Weights of a small transformer language model: RMSNorm before each block.
Each number is 128 + 32 x the weight over its row's rms, rounded and kept within 0 to 255. Layers, rows and columns count from 0. Numbers have three digits each. The size before them is the row's rms in percent of the matrix's.

# layer 4 attention query, 384x384, rms 0.0747, rows 0-65, columns 240-287
128:119036133054085092127102098152125142163150177136146115156121063157147080121108161091149122075119153104116101131132113101153093098167117119113092
100:159071138104182161166100102136132069088113148108115167122119085134170119081106066157107097145145079126119099125112138082163182095088177084088144
102:138117158197131095137119145091178166142125111152126105083069147136134132166120127146122166104103084117127138112147131158142094104155112136178113
095:100130101171061112136146181116142140147071146083088101131117132172142134115142132085124139128150105207143149136119109174110160120177121183128083
090:078157159086136143092137145109151172104103174184117120113138172212109107172217179161107112117128106103113101135146126153183189134132049167144179
102:085164096081167083127061092155104085123135116177134118072043160126139183138108102071110140165138154117141151062149073100175154117114194114069116
102:078139110141152187085132120116148206165157167154165114102186138105124137140112124109121113169087154122129150141133100114142103117151122091090162
099:125069093157104123137147107141098105198131131079076155137140107113153161165148084127093165132147193118103139114130130108153114142106102142081146
105:155148168113108119149183220078105144145129094164079142138114132114083133153138170090141137136152152163162079150097088160148086125166178136100132
103:128172080119162116040158111196142117183150114148140141144108147116109190136143112173146126130148191118170154152145139179161126088121180111089141
108:158113165138089145162090149103146138126172128127077144075125120109130183135141097128180172158155141113159170103117169177112147126112139115130104
105:145155093093111093167122151131206121121091134153104127090146062063147147123163124046120177174152122185201176146125168138129159174113133170100121
104:159177117125157132093099096148171098122098155185139093096100130123184153179124067136099121172142073176104125068150063151152106119139117099146081
099:194149138197122118136058151068134144126094137173075168116123115103175131123127107119126066128092134139105163145135142096111174146125173131126152
098:107114165136131142133126138154109161118117131152130144110133071137189113097117132101099132133137152118151094152134146157108122124124095125034206
100:097134154127094175131128159114140099086114120149161118076179141123117146146198069127154112159127140057105119152072133139154153184112093126143111
102:093108154161107168165139121165164117122180110146138048132139145104146150129126079183143101101155154153142045136119165107141164152151113106135123
098:128188140130104140188116147121106123143123103184131068114126136116103092162085088143135114115129085129135152099152131099117160090139128155165150
090:163110127103090162146141143082129109158157137086108093127093109079050140156140102162102091191138142086167167178155128112144146050088154134140130
095:086115141112096136126077098148149156117165159155132143217116107118147114098185053154110127090134136093105144098133130094115126202135080082108111
098:081134133132128130085113119108108138112119148089083170123157131136137067122130125124121179106139078153153065140176097068093138102118145199126042
104:181057063114132060097146058136162098144122139090128116122132129147157105143074154127144093141175075149145206126144062133137143122149173078145156
104:153099106156108101152129114159160119096135142126175137147118133110139089151154107121166132145075151073139129156060133127095135121158111124118149
097:121110146143151078077122133126128115087144137170163169198198136128103141174123177169068115099157158128140133182157051091159137103103075075138166
105:164127102099128180144114117127156146175099128131138148135167122046145149106172093091098192116132139147130109146167175101122134167182078096113175
091:067101120100149144176138112047157098100126113146121171134154136126175107135130165135079114106153136093115146126142116072121134093145040165068139
097:114142080094103088106155076138114146092070138109094172131091085078122088134159135138058063185152118139114145135120125116080133118099139073106102
105:194095132094172100196120117121066079144153142146119138107162110174070164082138130104153146180061130170159161124171174159094124072140186152145141
098:087091088140125146065152109122154202115136110150093134118113152167117148114132134111135187084110114128107203184133150096104152175058179092113084
095:106111203109107104076133127157039132161138109116121094142057117110134146108183154152120127151123114084125121112166157088113140149125120127088127
100:091148124087085169189126110178153098163121079126096087204159124146132116106185149078115136201123178094154069155088184116154118136163161029158118
104:053141152126212043128143125102072086119094115108107069105099104114143145100140159129138091141176197096173188046117097114208121105146171132099132
130:123126152148094134073189154087117104132121139095110122114136118175141174192085140087147168117079148111164127120141125128109000156102048156144120
094:086120175152102138085140196124112127117105132148124126147111094072203126176106151143106164111153143132110121148140129108136113134146079219111076
102:094160095105143142153117178159096116097145142158137093109105185106108118145123130061104110084130120135119106114160128147129161133147093093149146
101:118130108089164104137120112115181134130061184126101157099123128154116104120208144018152119100124139194179165085159108112128140105108070087093113
116:172108151087101088122101132093151128114159078138156154136116171118157115132125079074149104105104069082120113128127147112166169106127155098094039
099:137114137159123106145123144108135121137201102154136182116094130101120134171152106187113109100114122062116112079150169162158121163138151148204085
099:144169185090131098111133141092092131113118126100116139141075115091122150119142108161169109121096154116149117129081119135116126135074114157118148
100:094135120088123143183121202135083088077127139046108092116143139138162112173131159185140090118092127134135138108095067115133074129129086184129082
111:133128143168125101150087149128174125113150130146133098090120152163113087060117123111118116123132103146118124116080094153119111122130134122060082
107:127062091137139118168141150158132094098095063075073145093170083127144140115156133113178106192139083113117113112150141137131148072117131068163164
113:073160160101132035132162171124131120176087182098073132099131135119101137158148142110097131140125163088142102097158156143121107162132162147097141
105:152103095082065116133118168161106131097129141120105114111163153130093126157107124184077111149066133107128111149107088122127180129086102154091122
104:130089012098201160136112130132091099103132144081113126140159099179131158118123155126184153106087159125113131160087142078061127095133090130120154
107:120136144149121142142126176097125099108142087066132078121128114160111176132182123111163169089122178173139125136157183178172080164139124161150104
093:125134096142160122104111139138118132234150127132142110050169131155153106122122132130138088120088189183117191174114135108152133134081163127062115
097:128136115123058120102141144121075182081126118170071159117077085104147133201163105076123165097125195146066102109127084134157127090167125095116163
104:097121128169092127089103142125095130131154126114121089108136144131129100165195097076124172116143142152091141119095096067109102159082145105120146
091:124149117149125126131156158197152127158125112095106176035139160142122108152118145053116113151098137137108099176117101088113164135146142123159139
097:119169095164116154050149064146160149135123081102090139102115166104149055100176131091131156154095187148095067128090122148113173118166133118082069
104:132134144103145100004126108153182142206119148128134100177091144097134133115107169119179141115104102150101082064141098089128095142133094150150135
103:168094084167133155041224070087157153147112129144147107150108175121092157173148123121136146094112126142151085090119158142148141153114218173165101
093:079123110189097156084151121099140089110149181070117068129098088130136082100155135085201125171145142122067101112129067162142151159114133148078096
103:114058075156132152156099122106117132112179134075091090148197123122081153115123102118149107111076179072173082146125078091129129105098162110113175
096:160094158127115148106116102148138149140131114086129082088099180124077153086107049145098144151144120190190148125135070134120170118114131119152193
102:124128150146104095129133140125127083125106115140069133112132094119117131117131068134130132183082148101086117091115109123114179137107153103122131
103:110083061101096120146162100150047138142152156136106081146138200163080117179144118120146130138119158099128092111100142181099069136159127077075145
098:146172175116096124087177111147131157158079091080134144096055161113110112075118144070148104106151191172131102067107119155143180123178134076095090
097:106148158152153095156184159101117146104133106134087130119122153060142134082125140121124113182155120092127136154132103147123138140140151188125171
096:142107176113120149097115132108105151205133088129140098135127151126160130140132090115172097110154114165163130120154114147204076195158051097070120
098:094133126117108123061153133093090148136122165145093062127150147150134096156162125146109172118066138165095136174094125183107145145143161126114120
098:186124087114073102110132034139112146135068115140145141102092113102131081112074149075124108143086173118129134114133081142141102127130193076149123
110:111117147127142121166120084116111149120136088166151187120107085125184098126165113106202128134106109156210167175133127061101118101117061149080133
094:130097131147094118151098137137103149110116106149130126144120116116105098110073169067147083139122130146131153107083141127108158076130165087120157
101:126087149112114093106090134111100119136110124127142102164135137122152151154136144124070145130163112117184066089151118110081093115129167161160170
# layer 4 attention key, 384x384, rms 0.074, rows 0-65, columns 240-287
110:102131161133082148074098124133152189175151130085087129148108187140125075088164107112183117191137139106107110116149152211109134147177142172118168
123:096143121089143124131152121098162127153145155154049143119155149111084099130194083120110098158092113144084106183140088070137073105152069089237100
104:127131156155113165099154123123102140085141143127111140198130150107178083118090171130159065171144101119089138134061153133142119123103198107136121
106:176077079165152140132104132178082135085114080114159118154132111118172154159120156156132155063124118115170142147088155123155144125115101133095137
107:149125114146161178080139183155039127103125143086033127124111132106159070122129194140157119136132139137122126157145098121216158141119136156191099
105:147140129099119100138161120116204152125109188128100174108128093148077106145167141095130157101121147126184152138160102122084114170148107140139176
098:129140184113102064133127120136218130128119121147142134137069135134086118130105088082113143136158136105168088199133109090086082181120118108160158
126:171127117107169188128141161151056134120082143073112129213115127134154118118110137084219065094156142137110109096112161125157123089073134113129135
101:141157128095137121172106099110127165166170081124153142108177061108145116116132067081153128121123080095104115170183112126099175152123115124130142
121:104141107125106155124139162120091126106172165085111087129117108141198139083128154109147131146106118108093046102102097129175182096089138131136108
095:067173088105170176161192110145123175120107088163091147159164170125145137157089150098145062104097113110118116133165081150082129120141116152121094
109:116088047120135149162105190173069172190087096064105184109055107205150162098156158121148088099150107189136106135144158090146152092097092125116152
102:123124098143096141145100095148099133120084079158212181157116137135114152095087110088049128120119149138152192129125052096116125090137104105156118
101:138135140107127117094106121159153128178130184062164101146119088065158135074119115133148076117117114114127114085108099129165151162181133130142144
099:118135121148199107142135139139136101128107088097143104132122140097119153096161104164117156167109141112089120098114132044140133135187087134104105
089:104120095115142117085123142149103135205125150066159110139140052121171169153092189123121169132137125157211210098142145182146158136173102103190095
105:121127071047078127168111168138112123067141137142076140126126110101116084237106162119156133073148120114131124127152133130147140094071113157106121
097:166112115097139102142100076174159131131181124056131127112115139124127149130048108146132139136137125085160146198100195108111147098184103141142137
092:186153162116127127101128138134161138134135138175159130047146149176165161139166169059120134130147113142109088124105143108074130114167095120182124
100:116105130162150180134171164121064105101038132073098109089151112115094145112098149098101167157102112144100117101109111140140111088157183164108110
095:157071134101092165114111068137105076093142075127162156098132168113161149159117127137153140095115160114115117099161119102186080098135102126128200
105:098162140192127183180124134090079178182159108147187138111121154113163132158112106127096086190152140118145179109150186095134127159101087192135132
098:077168116153110089119079073118138163139073127148141102117141116161175173064108167090115126162132101128161125070145145135121081129125182125149157
098:140158115132104154110124133107117154120143122144070141107176109180067087145122139102173150131069131105146112239096203088087131126128144159138122
100:095079131122128099111156123115092128072099106147135117075123128141151133101103151168136083113163181097128132111179108102100166096136182185192137
094:129148126135128175120146122128122118097092143147114069148153136135151146079142153131135124183102102064120120145101184245101149216144166153144164
101:144074154145127126132108128145099136127143155081106099104118197129121071064111156113204117137150119130068094081073132119145138168160086174134147
102:129143112111156125098128155124155164101194079128113071130109175138114112162123102152151105154193073071065159135078145170181122139122125086183155
099:121099108116142103179080115131059131171047186179095066091158099156125106111119143099134150097194021108159132101081131094139148112137143075126167
093:164133125161081117174113142122142099128105117105192136102179136174094084177190099141156071104118113188200097138126100158177166128083146153148079
097:108163141133152163098175138166106128140063112118134182114111085138117167122123143164096093126092116176121123165162147106175126127093067148105181
103:146137149048059205158112137191159136123167148096127147104149084130158175168123128108133115162115093162078108115165162164123118128116116135129162
126:184129131094118162173115111140094140129148126121143167129162106113163129157085188105110077138178115114128147099178118121137159096132057128096134
096:159088097156168149139137150146123082119152097124180090196176142137139091131113138165148084074085102155114114104107150149144174116118154151146111
122:153140136183158086094155125150155069149184115099134188118078051162112211091155135128114164171156095120163123088103145161157135108102124159148150
102:128146128136083131164097112116152205070127181153134167114128091108131200109085069150103138176136082137127122204111125096094100120118120126068144
103:102125065101174114152160150099093113132085184109097122084147117169075121158214171088119097120112108110155117096164160102141106156148104142114182
103:123146122164131159162080097135133073077113118133127102133118207131079100143175157171112115132116127188108138106073131153181124091109151061104164
112:178115146154169086194063134125127135116081139079111148133146115114219057107106135131135137137087132142075114093154165112138178141100142189142113
108:115085124088100147157094132123108129120153117072102098103152072116142065060132131142150133136121174160136114102042121112168171118097150139139079
112:172143137187111115128133101085177107142126158189145124052148080130124155176110093167129144157116124126134177113115137156089142128130149150126155
091:162086165137123161079113133150076126115121114120131094205224158129190175096117181114210130089110119152141154097081156069164175073119150100118069
096:107107142164121137185098060139194149160117116142140116059142099168127125115166125169077110135159146196158115131134102147118113163052139146151191
090:131112174111151111135133187077160163103156097122111135186121136144164115128131102094114087100136138125133159148135157146119120062118156170160166
108:100106128114102102117147108155152126101120131159190138134071184159169117112129105135125152079082125084193084079156117071139097186174109121112169
104:128127096112153063127118099132059137114153094093087145173121116139109146092071112146084110144131136125112083135130117097150137145116075118099094
093:109098144078106139117104152075164170130152127128113122123039160111114140119120102074090097130127101082134097138131109098105118109077140158149108
092:098178148122176104099134127134087109111118119107199113125131143125113166118125169177149139167109127144155117091089143152161104151109142157173029
100:182157121104153089152132121119179124124126148130113137159176099114155184106159125101142182155184146116089101096170150142137150123117119131116099
101:077075152110111156086160082086130128075193146141158071137135169152117101177150165172129133106125137126059082070139063166106074144133102109075100
100:158141094133146130153061152153112157179097123176108107135134132148126131163089142146100123128150135177148129092148110098162096172100150165156149
105:107124062074135145100169170103063166138104173087135223101090065162112090172143116108140144125127131140122113235106129135090144148088141173080134
098:115134133117170148189100111115146169154155116145112170158150116101098150135146100152144093133161130137109216145142130139122149130109105109053205
089:157147073116133126118093086148103118125150145097146133113140050155163173144162110115145131097098103137161170136092137132141126167159155086165104
104:124118109117201160087134104101173137155125075111081120120059112147185098125157170118108168131145100168079171130139125123138102119139174146057079
101:108124108147125149129148122074109119200180075126075105110106140081162117162160131063218129136112142138103141160125193180150117154082120110151092
103:111117118115122092175125093178068126117164130127155085127051136077124158139153120090125117082210091143112150140117100133160141109138144123123152
100:066126109131132158153150104142179125133139161193100102101098089172142141136098107102141142125150137105056078113159113169116085112107120116122107
103:151160137174130139149118122086087116161138109099133070104142141157108148135104084213156119121122123119115139139114138112125119147100138149085107
098:087088138130099160119138123151123180126116180108141101123180140122135171174151061125088113127121142088124147107108104125136138164143189102121147
096:148177130200130152086187102107162066087108130074159161097133109152137151049193116127133161126036166106110125167121095110151175131134192148082061
103:158137099131157154127088109110133110123110116145158127169139123149127133070082127106117065088086085158128133036086084140178148105136130133108114
096:053139095141093171124147168128164185105178185151153180169107150142131145139129118125081147107112136172145147143054109104142086143153108091137117
105:114125072159119117141141100155144106150148147144123108126087126141135108140105134127128130149155178092168084126095108153080156176149165109197127
093:149089143200117154109146119064110091120093141117126148144098140155110154068107109130181178117155140095066128136112082096144163173083015177175113
097:127146174137131150089113087124158161103147082088121114133130119144133130123127105090140081142147145167084100134132111064183176171105122135141115